config.toml
num_hidden_layers = 8
num_attention_heads = 3
num_key_value_heads = 3
vocab_size = 2048
norm_place = "pre"
qk_norm = false
attn_scale = 0.177
tie_word_embeddings = false
init_std_qkv = 0.0229
init_std_o = 0.0
learning_rate = 0.00494
weight_decay = 0.022
lr_head = 0.00535
schedule = "wsd"
train_tokens = 95800000
Each number is 50 + 10 x the weight over the matrix's rms, rounded and kept within 0 to 99. Layers, rows and columns count from 0.

# layer 4 MLP gate, 448x192, rms 0.109, rows 152-260, columns 64-127
66 44 59 52 68 69 40 38 58 59 52 53 40 46 62 57 60 64 46 57 35 49 52 36 60 42 52 70 38 53 49 31 63 53 44 58 44 49 58 53 54 57 73 57 68 31 75 66 40 51 44 52 50 45 62 46 52 63 60 42 44 45 47 44
46 37 59 52 61 54 50 48 70 55 62 44 74 64 72 46 35 46 36 59 54 72 28 40 48 46 48 44 79 36 69 57 50 52 30 48 50 50 31 47 45 53 60 37 65 44 46 62 56 38 52 53 64 38 43 49 54 74 65 43 50 56 49 50
43 45 47 61 57 42 46 78 44 60 41 43 37 52 65 46 47 49 56 52 53 52 43 59 46 51 38 59 56 56 14 50 45 45 54 58 54 58 43 63 59 50 58 40 40 58 61 41 45 66 56 52 54 52 55 57 38 29 50 53 57 47 48 48
56 69 32 49 53 38 47 59 31 74 42 37 43 51 42 53 54 60 52 80 44 47 56 47 73 59 58 37 46 58 54 55 47 55 53 70 59 57 45 66 53 26 71 44 49 52 54 73 45 46 54 42 51 43 49 45 69 51 61 44 43 41 36 40
49 38 56 49 57 38 47 51 50 43 58 48 65 66 41 56 51 52 33 41 51 56 62 44 70 72 34 63 38 52 38 52 43 54 67 60 64 49 52 46 36 71 38 34 49 70 47 64 61 42 55 31 54 52 48 32 56 68 67 61 46 58 38 46
48 50 46 50 58 58 54 68 52 46 49 51 34 56 32 30 56 63 34 49 31 61 51 68 48 46 49 62 33 49 67 49 58 33 63 65 66 73 68 60 51 31 51 64 70 31 29 44 40 49 52 61 58 56 46 58 64 54 52 48 47 46 64 56
46 47 51 38 39 49 55 61 38 42 52 42 66 49 46 54 50 38 39 38 39 51 56 39 56 50 37 41 55 52 47 35 42 61 53 46 39 29 44 53 51 56 51 37 78 47 55 49 43 42 41 58 52 42 49 62 52 76 49 62 85 43 45 58
61 38 46 44 59 39 30 54 59 46 37 44 39 54 54 61 68 58 42 43 48 54 47 42 55 43 54 59 26 49 52 45 33 48 57 42 40 57 45 53 48 58 54 51 39 46 59 53 52 44 54 47 51 40 49 51 53 37 52 62 62 66 61 50
54 50 66 67 49 61 45 45 69 45 54 31 53 67 62 63 53 46 52 44 53 49 54 38 29 46 47 49 34 42 70 61 57 45 29 34 42 50 46 50 55 61 54 54 48 66 66 42 45 64 49 57 55 43 52 20 63 55 42 21 50 31 55 46
50 68 49 44 42 53 38 40 56 63 47 34 56 52 36 50 43 63 62 42 43 51 57 42 51 38 53 47 53 48 51 52 69 45 57 43 40 55 46 63 61 52 60 59 51 45 39 59 52 53 64 49 41 49 52 56 42 37 56 30 67 54 65 52
64 58 46 40 44 56 51 42 44 56 37 56 40 67 50 53 62 50 62 57 56 51 41 67 60 53 59 47 73 45 28 47 42 46 39 58 63 40 52 56 57 44 45 56 70 40 62 53 51 47 62 45 57 55 46 49 48 58 48 41 55 44 50 51
39 50 45 30 63 57 36 50 55 36 47 46 52 51 45 52 69 58 61 47 55 63 39 39 51 53 63 63 56 39 42 62 36 28 53 55 59 34 48 62 36 54 58 52 64 61 26 42 29 46 43 39 58 67 50 56 63 37 48 55 37 49 46 37
66 72 38 55 63 45 63 74 56 56 53 55 45 44 51 42 67 46 50 42 43 53 64 48 46 39 69 48 45 52 46 92 57 46 61 48 56 51 43 64 45 45 51 52 47 53 39 58 62 75 45 57 49 75 58 45 36 40 44 29 54 50 43 33
59 42 61 64 45 40 66 76 51 52 76 46 37 59 63 32 55 50 57 41 48 60 44 64 31 37 47 66 52 49 62 56 42 55 54 47 46 55 58 56 38 70 60 54 52 58 61 44 68 45 55 15 41 73 44 53 51 35 38 50 57 49 63 30
44 53 42 26 36 36 58 52 48 38 46 50 45 45 61 45 57 58 52 48 57 47 42 43 53 49 50 48 55 57 69 58 62 48 56 69 57 56 48 45 43 57 68 53 50 53 53 37 57 55 40 44 54 44 57 46 48 46 57 43 45 43 41 36
40 54 46 48 54 44 52 59 50 37 65 32 58 49 53 47 60 51 44 61 26 49 37 62 50 55 44 35 54 35 44 57 45 38 66 48 80 46 38 42 42 28 60 56 59 46 56 53 49 41 42 41 38 32 51 46 67 56 47 53 51 51 49 31
57 42 45 62 47 63 58 32 43 44 49 60 52 37 40 57 60 46 41 62 57 68 52 56 40 53 45 44 46 41 47 50 54 42 54 43 46 63 58 64 63 67 34 37 53 45 50 62 63 58 59 53 44 55 40 51 41 55 60 43 55 57 48 47
43 41 52 69 54 68 56 58 59 44 75 48 53 46 27 49 60 51 42 55 48 73 45 54 44 44 54 59 57 59 53 49 59 56 59 59 46 41 46 65 54 35 59 45 54 60 45 57 56 35 42 32 54 61 63 47 60 42 58 49 28 48 59 56
66 67 48 51 79 51 35 62 50 50 53 67 52 44 56 46 53 54 58 58 41 55 51 31 60 63 50 44 40 79 40 50 64 25 66 60 35 48 49 56 51 46 56 52 38 51 44 63 71 62 39 69 44 68 36 36 41 72 59 56 44 47 47 51
50 61 68 61 56 45 55 46 46 52 67 42 36 58 34 41 39 52 57 41 37 63 61 48 53 49 61 51 57 61 43 43 56 40 36 57 41 38 40 44 61 35 63 72 39 34 41 48 45 51 45 29 45 39 53 53 58 50 59 44 41 47 56 61
56 47 40 51 45 42 47 50 57 63 45 52 48 36 48 54 40 53 37 60 62 48 40 53 63 48 45 58 55 49 58 47 51 57 40 40 52 49 52 42 53 44 39 30 44 46 51 49 41 54 45 42 46 44 46 39 41 66 54 33 66 51 54 56
41 37 55 52 57 55 50 58 54 58 55 53 52 46 53 45 62 52 68 49 45 54 35 46 52 53 50 59 64 44 62 54 46 55 43 47 50 53 58 58 40 51 71 64 54 50 50 55 46 39 55 34 59 60 59 51 41 44 42 57 43 44 68 50
38 53 63 35 50 45 49 42 70 49 44 41 37 65 48 42 57 60 59 42 44 56 39 69 58 41 47 54 41 56 64 50 44 58 36 50 50 69 49 52 48 49 57 47 60 63 39 63 35 49 60 52 58 46 54 48 53 50 39 37 43 54 47 48
45 58 42 53 43 47 57 46 32 54 45 50 33 43 47 53 53 44 43 49 54 48 54 43 45 62 55 53 52 34 46 40 65 42 59 57 60 55 40 60 49 43 37 21 53 41 51 51 50 47 44 50 50 53 57 42 59 34 52 65 45 37 56 48
46 37 48 49 37 60 31 67 33 47 37 36 49 59 49 46 52 53 42 43 53 44 49 51 57 41 56 29 46 49 51 55 42 58 56 53 40 56 49 25 54 72 59 52 40 39 35 55 61 51 42 44 40 54 41 61 44 62 67 57 57 64 58 41
54 50 49 46 35 55 40 75 47 32 50 46 42 38 55 53 56 52 57 65 50 73 55 46 50 64 51 39 44 39 48 51 49 43 58 44 58 44 47 56 57 27 67 48 59 42 59 53 43 50 42 40 56 48 57 41 65 55 48 57 44 47 44 53
28 47 59 49 70 61 53 44 37 51 50 49 60 22 61 43 54 48 25 60 46 79 49 50 53 48 49 65 37 47 70 49 54 41 36 58 40 44 39 47 55 63 43 39 61 55 51 65 58 35 52 35 37 47 34 68 44 48 33 42 51 45 39 57
36 22 36 72 40 38 39 57 52 42 43 36 62 44 48 62 34 54 59 46 51 73 46 46 56 49 50 38 42 37 61 48 47 45 52 53 65 68 54 46 31 28 43 46 37 43 46 40 45 58 34 55 62 59 65 65 56 69 57 47 44 54 39 47
52 33 64 37 42 49 47 63 39 40 39 59 61 47 67 41 55 52 30 43 58 39 45 47 74 60 54 50 49 32 62 64 40 72 43 69 54 43 40 48 38 33 52 50 54 50 60 35 62 35 45 47 56 61 54 66 56 42 61 51 77 43 54 43
45 50 47 49 72 47 47 49 59 32 60 32 58 49 59 61 46 55 42 43 48 56 48 76 54 49 49 49 65 36 38 54 52 78 49 65 40 64 60 53 55 65 50 43 38 63 75 57 54 44 36 49 57 44 48 60 44 41 45 44 49 55 46 50
57 60 67 48 47 52 46 53 49 54 56 52 57 60 50 53 55 54 59 46 47 37 45 48 44 54 52 35 42 36 46 49 41 47 57 47 66 41 50 48 51 42 62 39 64 50 46 53 62 52 57 50 58 40 53 42 37 39 47 51 42 53 52 43
57 49 31 37 36 55 45 51 50 54 51 49 55 47 31 39 34 52 39 37 31 56 66 46 43 21 46 51 43 62 52 32 48 55 67 51 49 48 55 56 42 51 28 54 41 40 44 69 56 47 55 61 35 52 54 17 58 56 56 57 67 41 53 42
59 52 78 67 75 52 48 52 64 55 61 47 68 40 52 46 55 47 52 47 35 60 48 43 46 36 38 54 59 51 48 61 55 44 52 46 42 43 58 38 60 47 66 56 48 44 40 55 69 44 69 39 49 62 31 56 44 39 56 69 29 62 70 57
36 34 59 34 36 38 51 48 46 51 61 44 57 34 37 58 60 43 39 51 43 47 54 65 46 60 37 45 43 31 47 65 59 51 45 46 43 58 79 68 65 55 60 43 62 60 37 41 34 70 32 35 42 34 62 54 36 66 59 40 73 41 49 61
56 53 39 46 52 52 46 36 71 38 52 53 53 51 39 49 48 55 39 46 50 65 55 56 56 42 41 37 53 42 49 60 59 46 47 36 62 39 58 66 53 58 68 43 33 38 50 40 57 54 65 58 43 56 69 50 37 51 33 34 51 51 48 54
49 53 34 45 55 53 74 51 58 48 48 62 25 61 67 45 69 48 42 43 58 56 48 46 60 26 59 57 45 63 22 46 48 54 49 55 64 47 57 57 43 50 75 71 36 52 57 53 41 24 53 68 55 54 37 62 79 48 46 43 58 37 42 45
57 57 45 28 63 53 51 45 56 60 53 33 44 56 40 49 66 60 49 59 38 59 42 51 56 39 62 48 49 37 50 58 49 66 51 61 53 37 65 45 43 51 54 43 41 50 63 70 58 66 49 41 50 55 56 45 54 66 58 45 65 52 56 42
56 54 47 46 42 56 58 55 58 34 48 52 56 53 40 62 44 64 55 42 42 51 52 57 53 52 62 60 45 56 52 46 59 39 42 53 40 49 37 60 57 52 41 51 50 52 60 55 44 50 39 52 54 53 42 59 54 49 47 62 50 49 56 47
60 44 36 47 50 49 50 59 43 54 58 32 58 25 46 56 66 50 45 47 57 54 35 57 42 47 51 60 52 51 56 26 53 47 56 52 50 49 46 48 31 61 45 34 68 69 52 62 70 74 35 44 44 37 58 50 48 47 65 40 71 57 63 51
45 57 55 52 50 52 64 57 54 54 55 53 43 39 28 44 69 48 55 36 31 35 52 50 35 41 40 57 51 31 55 42 48 53 58 36 45 42 60 46 48 34 60 49 55 53 37 57 50 35 49 51 51 50 60 31 53 38 45 66 55 43 43 49
47 46 64 48 47 61 54 53 38 64 47 63 61 35 45 50 58 57 39 71 27 61 51 65 44 73 39 54 59 46 39 56 62 42 41 49 50 54 71 38 54 66 58 50 72 40 57 49 54 52 56 53 67 52 56 32 50 41 60 57 29 46 69 63
63 45 57 48 38 34 52 48 52 42 56 58 43 46 54 41 42 43 55 66 77 42 69 48 61 49 45 54 63 47 58 74 50 51 44 56 40 48 44 47 43 50 51 44 60 57 58 51 52 49 77 57 60 41 58 47 70 43 51 60 57 35 53 51
39 62 38 47 39 55 67 46 40 43 43 48 46 49 54 57 56 69 58 48 48 63 42 40 49 47 43 49 38 48 50 50 74 37 65 52 55 38 43 47 43 54 44 42 46 37 56 56 63 61 36 50 42 43 50 67 74 42 67 26 56 52 51 50
51 46 70 46 46 39 51 43 48 46 47 50 38 46 42 47 51 49 63 68 53 54 46 56 56 48 59 43 49 65 49 42 30 61 39 51 62 26 61 44 52 60 56 48 64 56 47 64 56 54 46 52 37 48 56 30 61 28 62 48 64 54 65 48
38 57 56 56 49 41 59 42 46 42 62 56 39 41 61 50 57 54 58 48 47 55 54 56 51 44 48 44 52 47 58 34 57 36 45 46 47 55 46 52 57 51 45 41 56 58 54 61 29 58 48 35 55 52 58 59 53 30 36 26 57 30 30 54
51 43 40 60 52 56 56 53 43 44 58 66 46 55 52 37 43 54 64 55 48 52 39 49 48 61 48 36 45 42 55 42 53 52 67 58 45 54 59 35 27 58 56 37 55 52 61 41 42 62 53 61 49 47 49 48 54 49 58 37 46 55 54 56
41 50 48 65 58 39 58 61 58 44 49 53 70 52 58 54 55 73 52 53 35 88 53 44 42 36 40 48 74 60 69 43 47 54 43 48 55 54 56 66 52 63 64 56 56 44 53 58 47 60 54 39 72 56 40 44 42 35 41 47 64 72 56 47
38 44 48 65 57 58 44 43 47 37 50 49 55 51 31 49 42 46 46 48 57 50 46 46 57 53 50 49 47 64 45 57 49 62 48 46 55 67 55 51 54 32 65 43 48 38 50 50 51 46 46 53 42 51 39 43 62 49 38 49 58 33 39 50
46 60 52 57 59 59 41 81 60 58 61 59 66 46 64 48 40 51 47 60 45 30 50 59 54 63 56 48 51 58 73 57 48 50 52 50 53 42 64 58 48 44 52 46 40 48 36 46 68 49 42 57 61 65 42 45 39 40 55 29 57 55 45 45
55 30 42 57 43 35 53 56 38 50 69 46 48 48 50 56 44 54 46 63 62 55 49 56 64 59 49 50 58 63 54 60 38 34 64 49 30 60 55 60 63 59 45 44 47 43 42 45 41 54 52 57 62 40 39 38 51 38 59 39 58 42 49 45
50 67 52 55 45 29 62 50 47 50 41 40 51 30 43 51 42 73 62 53 59 63 44 41 52 68 60 43 30 50 53 58 39 48 75 42 39 55 47 57 49 37 67 71 43 50 59 63 70 53 52 60 42 41 35 60 40 59 64 48 58 48 44 54
54 78 44 51 47 35 42 52 67 48 46 53 50 69 42 55 52 43 56 47 37 39 57 46 29 75 49 43 57 43 49 52 43 56 60 33 27 35 38 54 57 32 62 52 46 45 61 47 56 42 55 65 45 38 56 57 50 58 59 42 43 58 52 62
62 67 58 55 57 45 66 66 53 49 30 43 50 49 48 42 54 63 44 42 54 55 46 45 58 47 52 54 44 38 62 49 35 61 51 43 40 42 45 46 52 71 45 39 38 51 37 62 46 55 53 49 55 55 51 43 52 44 44 68 51 41 35 52
50 58 37 61 56 44 36 63 53 60 43 53 62 53 47 34 59 35 66 37 42 65 68 53 54 61 59 42 63 42 49 68 62 52 52 50 48 48 43 59 34 47 58 46 49 52 38 56 44 51 55 47 51 54 64 58 51 58 42 39 39 43 48 41
40 61 47 50 58 48 47 44 54 56 52 59 37 38 61 61 47 60 52 47 51 51 50 38 64 45 33 48 40 46 20 55 41 48 56 44 31 57 42 49 47 61 63 36 55 44 62 42 28 46 51 50 55 44 54 55 51 34 46 52 44 70 61 52
53 31 35 51 46 50 54 50 42 54 55 48 46 46 63 57 54 49 40 58 52 52 49 42 40 57 45 26 46 52 57 44 55 49 58 65 47 52 41 52 49 49 57 51 66 41 43 56 52 44 53 42 45 55 65 29 47 48 71 45 41 60 57 48
57 54 57 42 63 55 55 46 52 60 60 67 48 51 57 65 70 46 40 45 48 52 48 48 57 44 68 46 51 57 39 53 49 46 59 48 51 59 52 38 33 49 59 51 41 43 57 62 64 48 40 60 33 58 29 60 55 53 64 45 40 57 48 35
57 35 50 49 45 63 50 54 52 47 64 35 36 39 59 29 49 56 56 66 48 53 41 63 50 59 57 52 53 65 63 64 48 62 39 54 55 66 43 75 36 40 54 41 60 76 67 41 49 47 50 35 79 57 42 40 58 39 42 31 48 59 49 32
61 32 32 45 39 52 67 53 25 47 33 43 36 57 56 46 44 44 48 27 41 60 37 55 43 55 59 49 62 65 58 40 49 50 69 56 48 61 59 55 75 44 59 64 56 39 21 52 47 44 44 44 43 49 42 55 63 74 42 41 39 67 30 33
45 51 44 44 47 69 36 53 40 34 43 34 48 41 58 49 38 34 47 58 44 57 53 72 57 34 37 67 52 61 58 43 46 36 51 45 51 56 65 43 59 63 65 54 54 34 47 41 74 52 37 18 53 39 54 48 45 43 38 53 67 51 54 61
47 54 56 31 44 51 69 56 51 71 26 51 57 47 58 47 40 54 73 54 36 62 60 42 55 43 46 27 43 57 54 54 67 50 56 53 37 43 49 50 62 44 62 69 42 36 43 75 42 65 41 66 40 55 81 42 43 30 45 63 38 44 40 29
60 58 50 42 46 32 44 53 44 42 53 47 60 44 42 46 58 49 59 39 49 57 62 53 48 39 33 50 51 28 62 46 55 32 47 54 50 61 33 64 45 51 52 42 39 30 56 61 49 56 61 48 53 61 42 45 38 24 40 67 38 55 55 42
53 45 46 48 55 51 54 57 59 33 65 60 26 45 73 53 66 40 55 67 42 45 53 56 54 50 59 56 67 49 64 47 67 40 64 58 52 53 48 61 57 41 54 45 64 58 54 60 45 44 51 60 61 50 61 66 58 54 60 56 58 59 56 55
28 50 62 54 27 63 36 32 56 45 42 63 42 51 34 42 47 68 32 47 42 46 62 35 26 39 59 45 58 46 53 70 46 64 70 43 44 35 58 48 44 58 60 49 51 39 59 59 47 48 40 36 62 30 46 35 48 46 58 42 57 49 51 39
32 57 43 41 46 52 47 41 52 57 41 62 51 43 42 45 53 62 61 42 51 62 51 50 57 41 47 54 53 47 51 41 66 65 50 41 58 65 58 46 39 73 55 44 53 64 48 59 37 66 53 51 58 53 35 39 59 48 51 56 59 54 34 53
40 26 57 49 38 52 62 37 46 57 29 61 45 69 54 42 67 26 59 52 60 40 42 49 46 45 33 52 41 52 42 45 50 56 46 52 75 51 66 62 46 32 42 53 58 43 42 68 24 24 52 45 53 41 60 41 49 52 69 48 54 44 42 62
24 38 59 49 35 48 50 58 69 56 56 55 46 63 44 56 47 58 63 48 51 44 49 56 48 50 73 47 59 42 53 60 54 22 41 30 52 51 64 66 65 56 51 58 46 57 57 52 30 57 60 37 55 50 65 63 45 56 48 40 60 42 52 45
34 63 48 56 45 55 42 54 43 39 49 35 57 32 63 54 36 60 70 43 46 63 60 55 54 57 63 50 60 59 58 33 49 53 45 51 50 54 62 65 55 60 64 61 52 34 63 66 50 53 38 42 40 41 49 45 49 58 48 66 41 51 70 54
64 36 80 53 68 36 43 59 65 64 51 61 66 44 42 52 47 63 48 50 43 61 37 48 44 62 44 39 54 59 49 55 46 38 51 46 51 47 43 46 44 42 60 63 53 55 44 53 44 53 41 42 37 39 42 36 46 54 48 43 45 49 50 46
55 71 54 59 40 55 39 55 30 49 65 51 43 53 53 55 60 52 54 37 48 50 60 60 42 39 26 39 56 66 54 51 53 48 46 58 43 44 45 35 54 29 63 45 57 35 41 73 49 47 54 52 67 55 50 77 55 51 43 24 56 49 59 55
55 49 50 45 61 47 44 55 50 30 47 61 49 61 51 40 45 52 50 52 40 49 56 57 54 61 54 54 45 49 58 57 35 40 33 54 41 47 43 32 53 65 35 69 57 56 54 53 45 44 64 52 56 59 45 52 49 62 50 49 43 37 62 45
34 49 51 41 44 54 60 50 63 49 72 53 50 57 64 58 63 44 63 47 42 60 52 59 43 52 45 53 22 76 75 39 65 50 55 34 45 50 56 53 70 49 66 46 49 51 38 45 55 55 45 33 60 61 64 59 39 43 68 49 47 53 39 46
38 50 49 53 63 23 47 53 65 43 75 44 51 43 64 46 53 49 44 43 54 49 46 57 54 40 69 37 57 36 59 47 41 54 42 58 45 57 60 42 33 44 46 59 39 52 44 61 60 54 40 45 26 45 59 46 49 46 41 36 55 60 46 43
43 45 51 61 40 41 40 49 32 38 50 53 51 44 60 48 57 48 55 53 49 52 47 52 48 66 41 62 57 38 41 37 61 53 47 40 38 49 52 57 63 60 54 37 48 60 41 52 51 45 51 49 59 38 63 57 55 21 46 49 41 57 63 42
47 42 64 55 40 66 63 69 57 34 36 40 54 50 57 46 66 49 61 35 47 48 41 46 61 43 57 30 31 59 34 56 58 52 47 35 49 57 49 41 66 38 60 33 47 44 61 43 52 52 59 44 68 45 47 60 61 56 51 21 67 65 28 48
67 58 64 55 37 60 51 47 54 32 69 50 46 58 54 37 62 41 52 44 42 73 52 60 50 74 67 51 52 43 49 50 48 51 52 60 38 44 33 62 65 53 29 50 60 51 51 63 59 49 56 38 67 34 51 22 49 57 32 46 54 39 45 53
74 44 49 47 62 59 62 44 40 37 34 52 34 52 51 36 50 74 35 50 54 49 72 52 55 39 42 69 47 46 60 61 57 48 56 50 44 65 66 61 37 45 37 61 64 38 53 56 48 40 51 83 40 39 54 55 59 58 41 51 45 50 61 25
45 35 51 49 44 43 66 80 45 59 57 55 38 62 55 61 50 52 53 30 37 46 50 43 47 60 66 51 46 47 66 55 67 60 41 50 49 39 40 55 39 55 50 51 70 52 57 38 74 40 32 42 47 40 47 51 44 50 61 55 68 55 70 19
52 43 51 45 52 42 59 58 50 50 42 52 58 39 57 60 46 48 65 42 50 52 45 64 54 37 56 54 37 44 49 60 63 50 61 63 52 50 58 44 41 55 64 48 42 47 49 58 68 55 61 39 36 56 58 65 48 57 55 64 49 74 52 60
61 44 42 44 54 51 56 48 50 46 35 45 52 59 55 75 29 37 60 32 51 47 61 77 58 46 32 44 42 49 54 54 47 60 61 45 36 71 62 60 40 52 46 50 46 53 43 69 39 47 37 64 57 52 60 36 59 55 46 51 54 42 50 23
62 54 30 56 65 46 59 49 50 43 73 71 50 56 50 61 62 57 68 39 41 62 77 48 55 43 35 48 54 42 62 48 48 44 52 79 55 27 51 59 33 50 27 48 49 51 48 55 62 49 66 59 57 33 47 49 53 47 53 50 51 44 49 38
59 52 41 47 42 45 50 42 48 60 51 45 49 36 33 44 39 54 45 48 52 50 53 54 54 50 51 36 55 58 44 50 45 47 46 38 56 54 46 57 53 34 57 50 44 35 38 49 44 53 52 51 48 46 59 41 50 52 37 57 53 57 61 59
70 51 50 54 48 64 57 59 45 60 45 43 56 53 50 58 51 62 25 52 38 71 57 65 31 58 49 50 58 34 52 42 41 36 28 56 47 47 51 40 71 40 44 70 50 58 57 58 56 58 35 52 46 51 60 57 60 59 33 51 55 72 45 39
60 45 43 29 62 39 44 54 41 58 53 48 58 62 63 57 55 42 45 42 49 50 51 38 34 39 42 47 61 53 45 53 47 41 53 55 55 42 49 59 67 56 50 26 34 57 35 37 54 31 56 44 42 43 52 66 18 50 46 49 59 70 53 56
49 35 46 56 33 37 37 31 55 46 42 55 61 41 58 51 69 57 50 57 43 38 71 38 42 48 50 52 47 54 60 32 62 55 45 69 33 53 65 49 57 55 54 48 28 63 43 52 56 40 43 68 30 52 50 47 72 48 66 59 66 37 47 58
44 59 61 51 41 60 29 38 46 43 57 51 49 41 48 50 55 50 64 51 57 58 52 48 61 47 54 63 55 41 61 46 63 66 40 53 55 42 41 42 52 60 37 43 53 45 47 50 50 52 55 40 51 58 48 52 69 42 56 50 57 43 42 56
39 47 47 57 38 48 58 57 53 37 40 40 54 44 47 41 48 47 45 58 55 60 40 60 30 68 56 60 59 27 43 47 40 54 60 36 48 65 58 57 57 54 52 53 34 54 55 74 59 63 53 53 46 60 63 54 50 47 45 46 28 57 50 44
72 38 45 59 53 64 49 56 48 44 44 71 58 43 49 38 52 47 42 49 55 52 56 50 27 62 73 44 63 61 37 55 52 55 64 38 43 53 46 73 31 41 43 42 56 55 43 45 37 41 51 55 68 52 51 35 70 58 47 48 42 32 59 50
72 51 70 51 52 57 48 22 41 69 67 43 54 58 66 54 41 46 46 46 60 53 63 43 46 50 52 46 38 44 35 46 37 51 66 46 59 48 65 50 74 57 48 59 46 64 41 49 42 54 44 56 46 45 72 47 59 52 40 51 40 61 25 56
47 44 67 45 52 64 66 55 65 57 56 38 47 59 48 64 34 58 35 41 32 71 38 49 62 62 58 41 56 56 54 55 50 56 64 55 57 60 49 41 41 51 49 57 49 61 42 36 52 44 42 57 57 45 51 50 34 44 62 54 58 69 49 52
48 50 56 41 69 41 20 30 73 36 59 61 52 37 47 58 38 45 41 75 39 54 58 48 39 49 32 59 54 40 74 39 50 36 49 62 38 36 55 56 42 52 41 58 59 53 47 64 31 64 52 68 59 49 43 54 59 44 66 49 41 60 40 47
42 46 56 46 43 57 46 43 52 58 44 35 54 54 58 47 47 61 57 43 39 49 38 67 51 52 39 46 48 52 43 45 57 55 51 37 59 48 38 34 41 50 56 58 49 50 57 57 43 37 44 42 60 35 59 31 50 54 37 46 62 41 36 42
39 43 43 58 62 53 52 39 67 52 45 51 34 39 45 60 51 53 62 53 44 48 45 50 42 46 47 61 40 54 50 62 49 56 57 53 51 58 50 45 40 43 56 51 44 39 41 43 58 42 56 50 56 46 61 55 41 74 56 37 35 51 46 52
32 48 52 46 59 36 48 27 50 64 63 47 40 49 49 52 47 50 54 49 57 63 51 47 52 39 54 61 40 45 56 37 59 42 48 59 70 64 53 46 40 44 42 37 39 47 46 45 43 49 46 53 73 51 56 44 47 53 61 56 49 63 55 46
48 47 49 43 58 37 67 41 62 57 57 51 55 40 49 72 56 35 48 51 50 45 48 60 65 41 35 57 46 56 48 54 41 50 59 49 50 47 65 49 37 60 68 56 38 51 53 26 47 55 47 52 51 37 49 57 60 35 49 42 43 70 47 41
53 44 54 39 21 45 36 64 43 61 33 38 53 36 41 51 51 60 38 43 41 56 52 55 50 60 60 51 74 65 61 61 45 53 57 51 48 51 66 50 58 38 57 54 51 62 50 66 33 53 34 63 39 45 43 66 48 59 57 62 40 43 47 60
47 54 40 47 57 67 59 57 71 56 49 60 49 30 56 45 44 60 33 52 51 64 44 49 42 53 50 33 44 60 34 51 38 68 65 74 50 55 49 66 61 53 43 44 35 57 49 58 55 35 43 55 56 58 29 48 57 46 42 56 36 53 50 55
59 41 61 55 44 55 52 55 61 45 62 37 58 36 49 54 50 60 70 48 38 50 47 49 45 50 51 36 53 37 62 62 54 50 64 43 57 48 52 55 64 52 60 63 50 48 53 46 55 38 44 46 30 52 58 55 38 52 50 47 59 47 50 41
43 58 34 29 42 49 37 39 66 55 60 44 33 37 60 50 61 45 53 63 43 48 52 72 55 53 64 51 34 46 34 53 47 70 47 52 50 59 53 59 36 68 50 42 46 48 38 46 37 44 56 54 47 58 53 66 48 46 43 69 51 53 33 40
76 62 55 49 62 36 49 41 49 50 35 52 45 49 45 48 40 39 61 45 43 56 54 48 42 46 63 40 43 40 74 47 38 60 60 47 51 55 53 51 34 55 56 58 57 36 59 56 36 33 77 55 56 48 49 72 41 50 41 61 57 56 47 45
50 47 29 51 45 47 52 38 49 57 49 50 37 49 40 42 43 38 46 51 49 52 42 31 40 62 54 67 40 43 68 47 46 47 61 56 36 45 66 60 63 44 48 44 57 66 69 36 62 47 60 67 43 59 56 59 61 43 46 42 40 52 70 68
49 53 45 46 44 62 48 40 45 53 54 46 42 52 42 47 43 58 54 71 55 53 30 59 57 65 54 57 51 44 51 45 55 39 40 49 45 56 57 49 50 49 63 49 66 28 55 51 56 35 47 50 50 50 44 35 47 49 54 61 54 67 53 62
63 56 64 52 45 51 46 58 42 54 44 47 43 44 53 42 45 56 42 59 56 50 53 50 54 42 61 61 65 57 51 54 64 45 59 45 55 45 37 49 52 47 56 47 39 57 45 44 42 62 61 46 57 54 52 44 59 51 44 47 53 57 43 47
58 59 62 59 49 48 51 62 31 26 38 53 45 56 51 51 42 45 49 53 63 55 56 50 52 57 50 52 44 58 59 51 39 45 52 38 54 38 43 53 48 50 54 66 46 38 39 44 65 61 49 38 51 46 46 49 49 54 52 33 35 53 54 54
58 39 55 43 58 45 48 44 57 57 66 42 55 43 54 57 67 59 55 49 45 65 57 58 30 58 44 33 37 51 41 43 35 59 49 56 40 67 43 58 55 60 66 50 49 50 41 51 37 39 54 46 56 50 56 46 50 46 67 55 54 46 49 41
46 42 73 57 36 44 47 44 52 56 38 68 43 61 50 81 42 58 34 31 42 61 43 56 55 45 49 39 57 33 57 39 36 49 44 66 46 46 54 58 50 54 67 41 49 40 56 48 31 42 46 52 48 51 67 41 29 27 42 62 46 66 41 57
68 64 40 50 52 46 62 68 43 60 35 44 45 54 49 47 43 59 41 50 33 57 53 46 42 52 57 49 49 55 42 47 56 52 64 45 49 63 50 41 74 38 66 47 26 39 55 61 58 53 68 54 51 37 61 49 57 40 23 62 46 44 50 54
53 49 54 39 57 57 42 44 43 61 39 36 38 43 53 47 60 65 46 40 64 51 33 50 39 47 32 56 62 46 38 52 48 52 70 46 57 66 51 71 38 44 60 66 54 50 51 27 31 44 45 55 43 44 33 57 58 45 25 30 35 57 64 62
45 40 54 61 54 50 45 79 46 46 65 62 39 48 48 60 69 45 52 66 56 76 51 52 49 52 53 42 58 45 57 62 49 21 48 65 59 69 56 39 41 44 42 43 50 47 45 30 37 48 63 43 34 73 42 54 57 20 41 32 56 56 60 46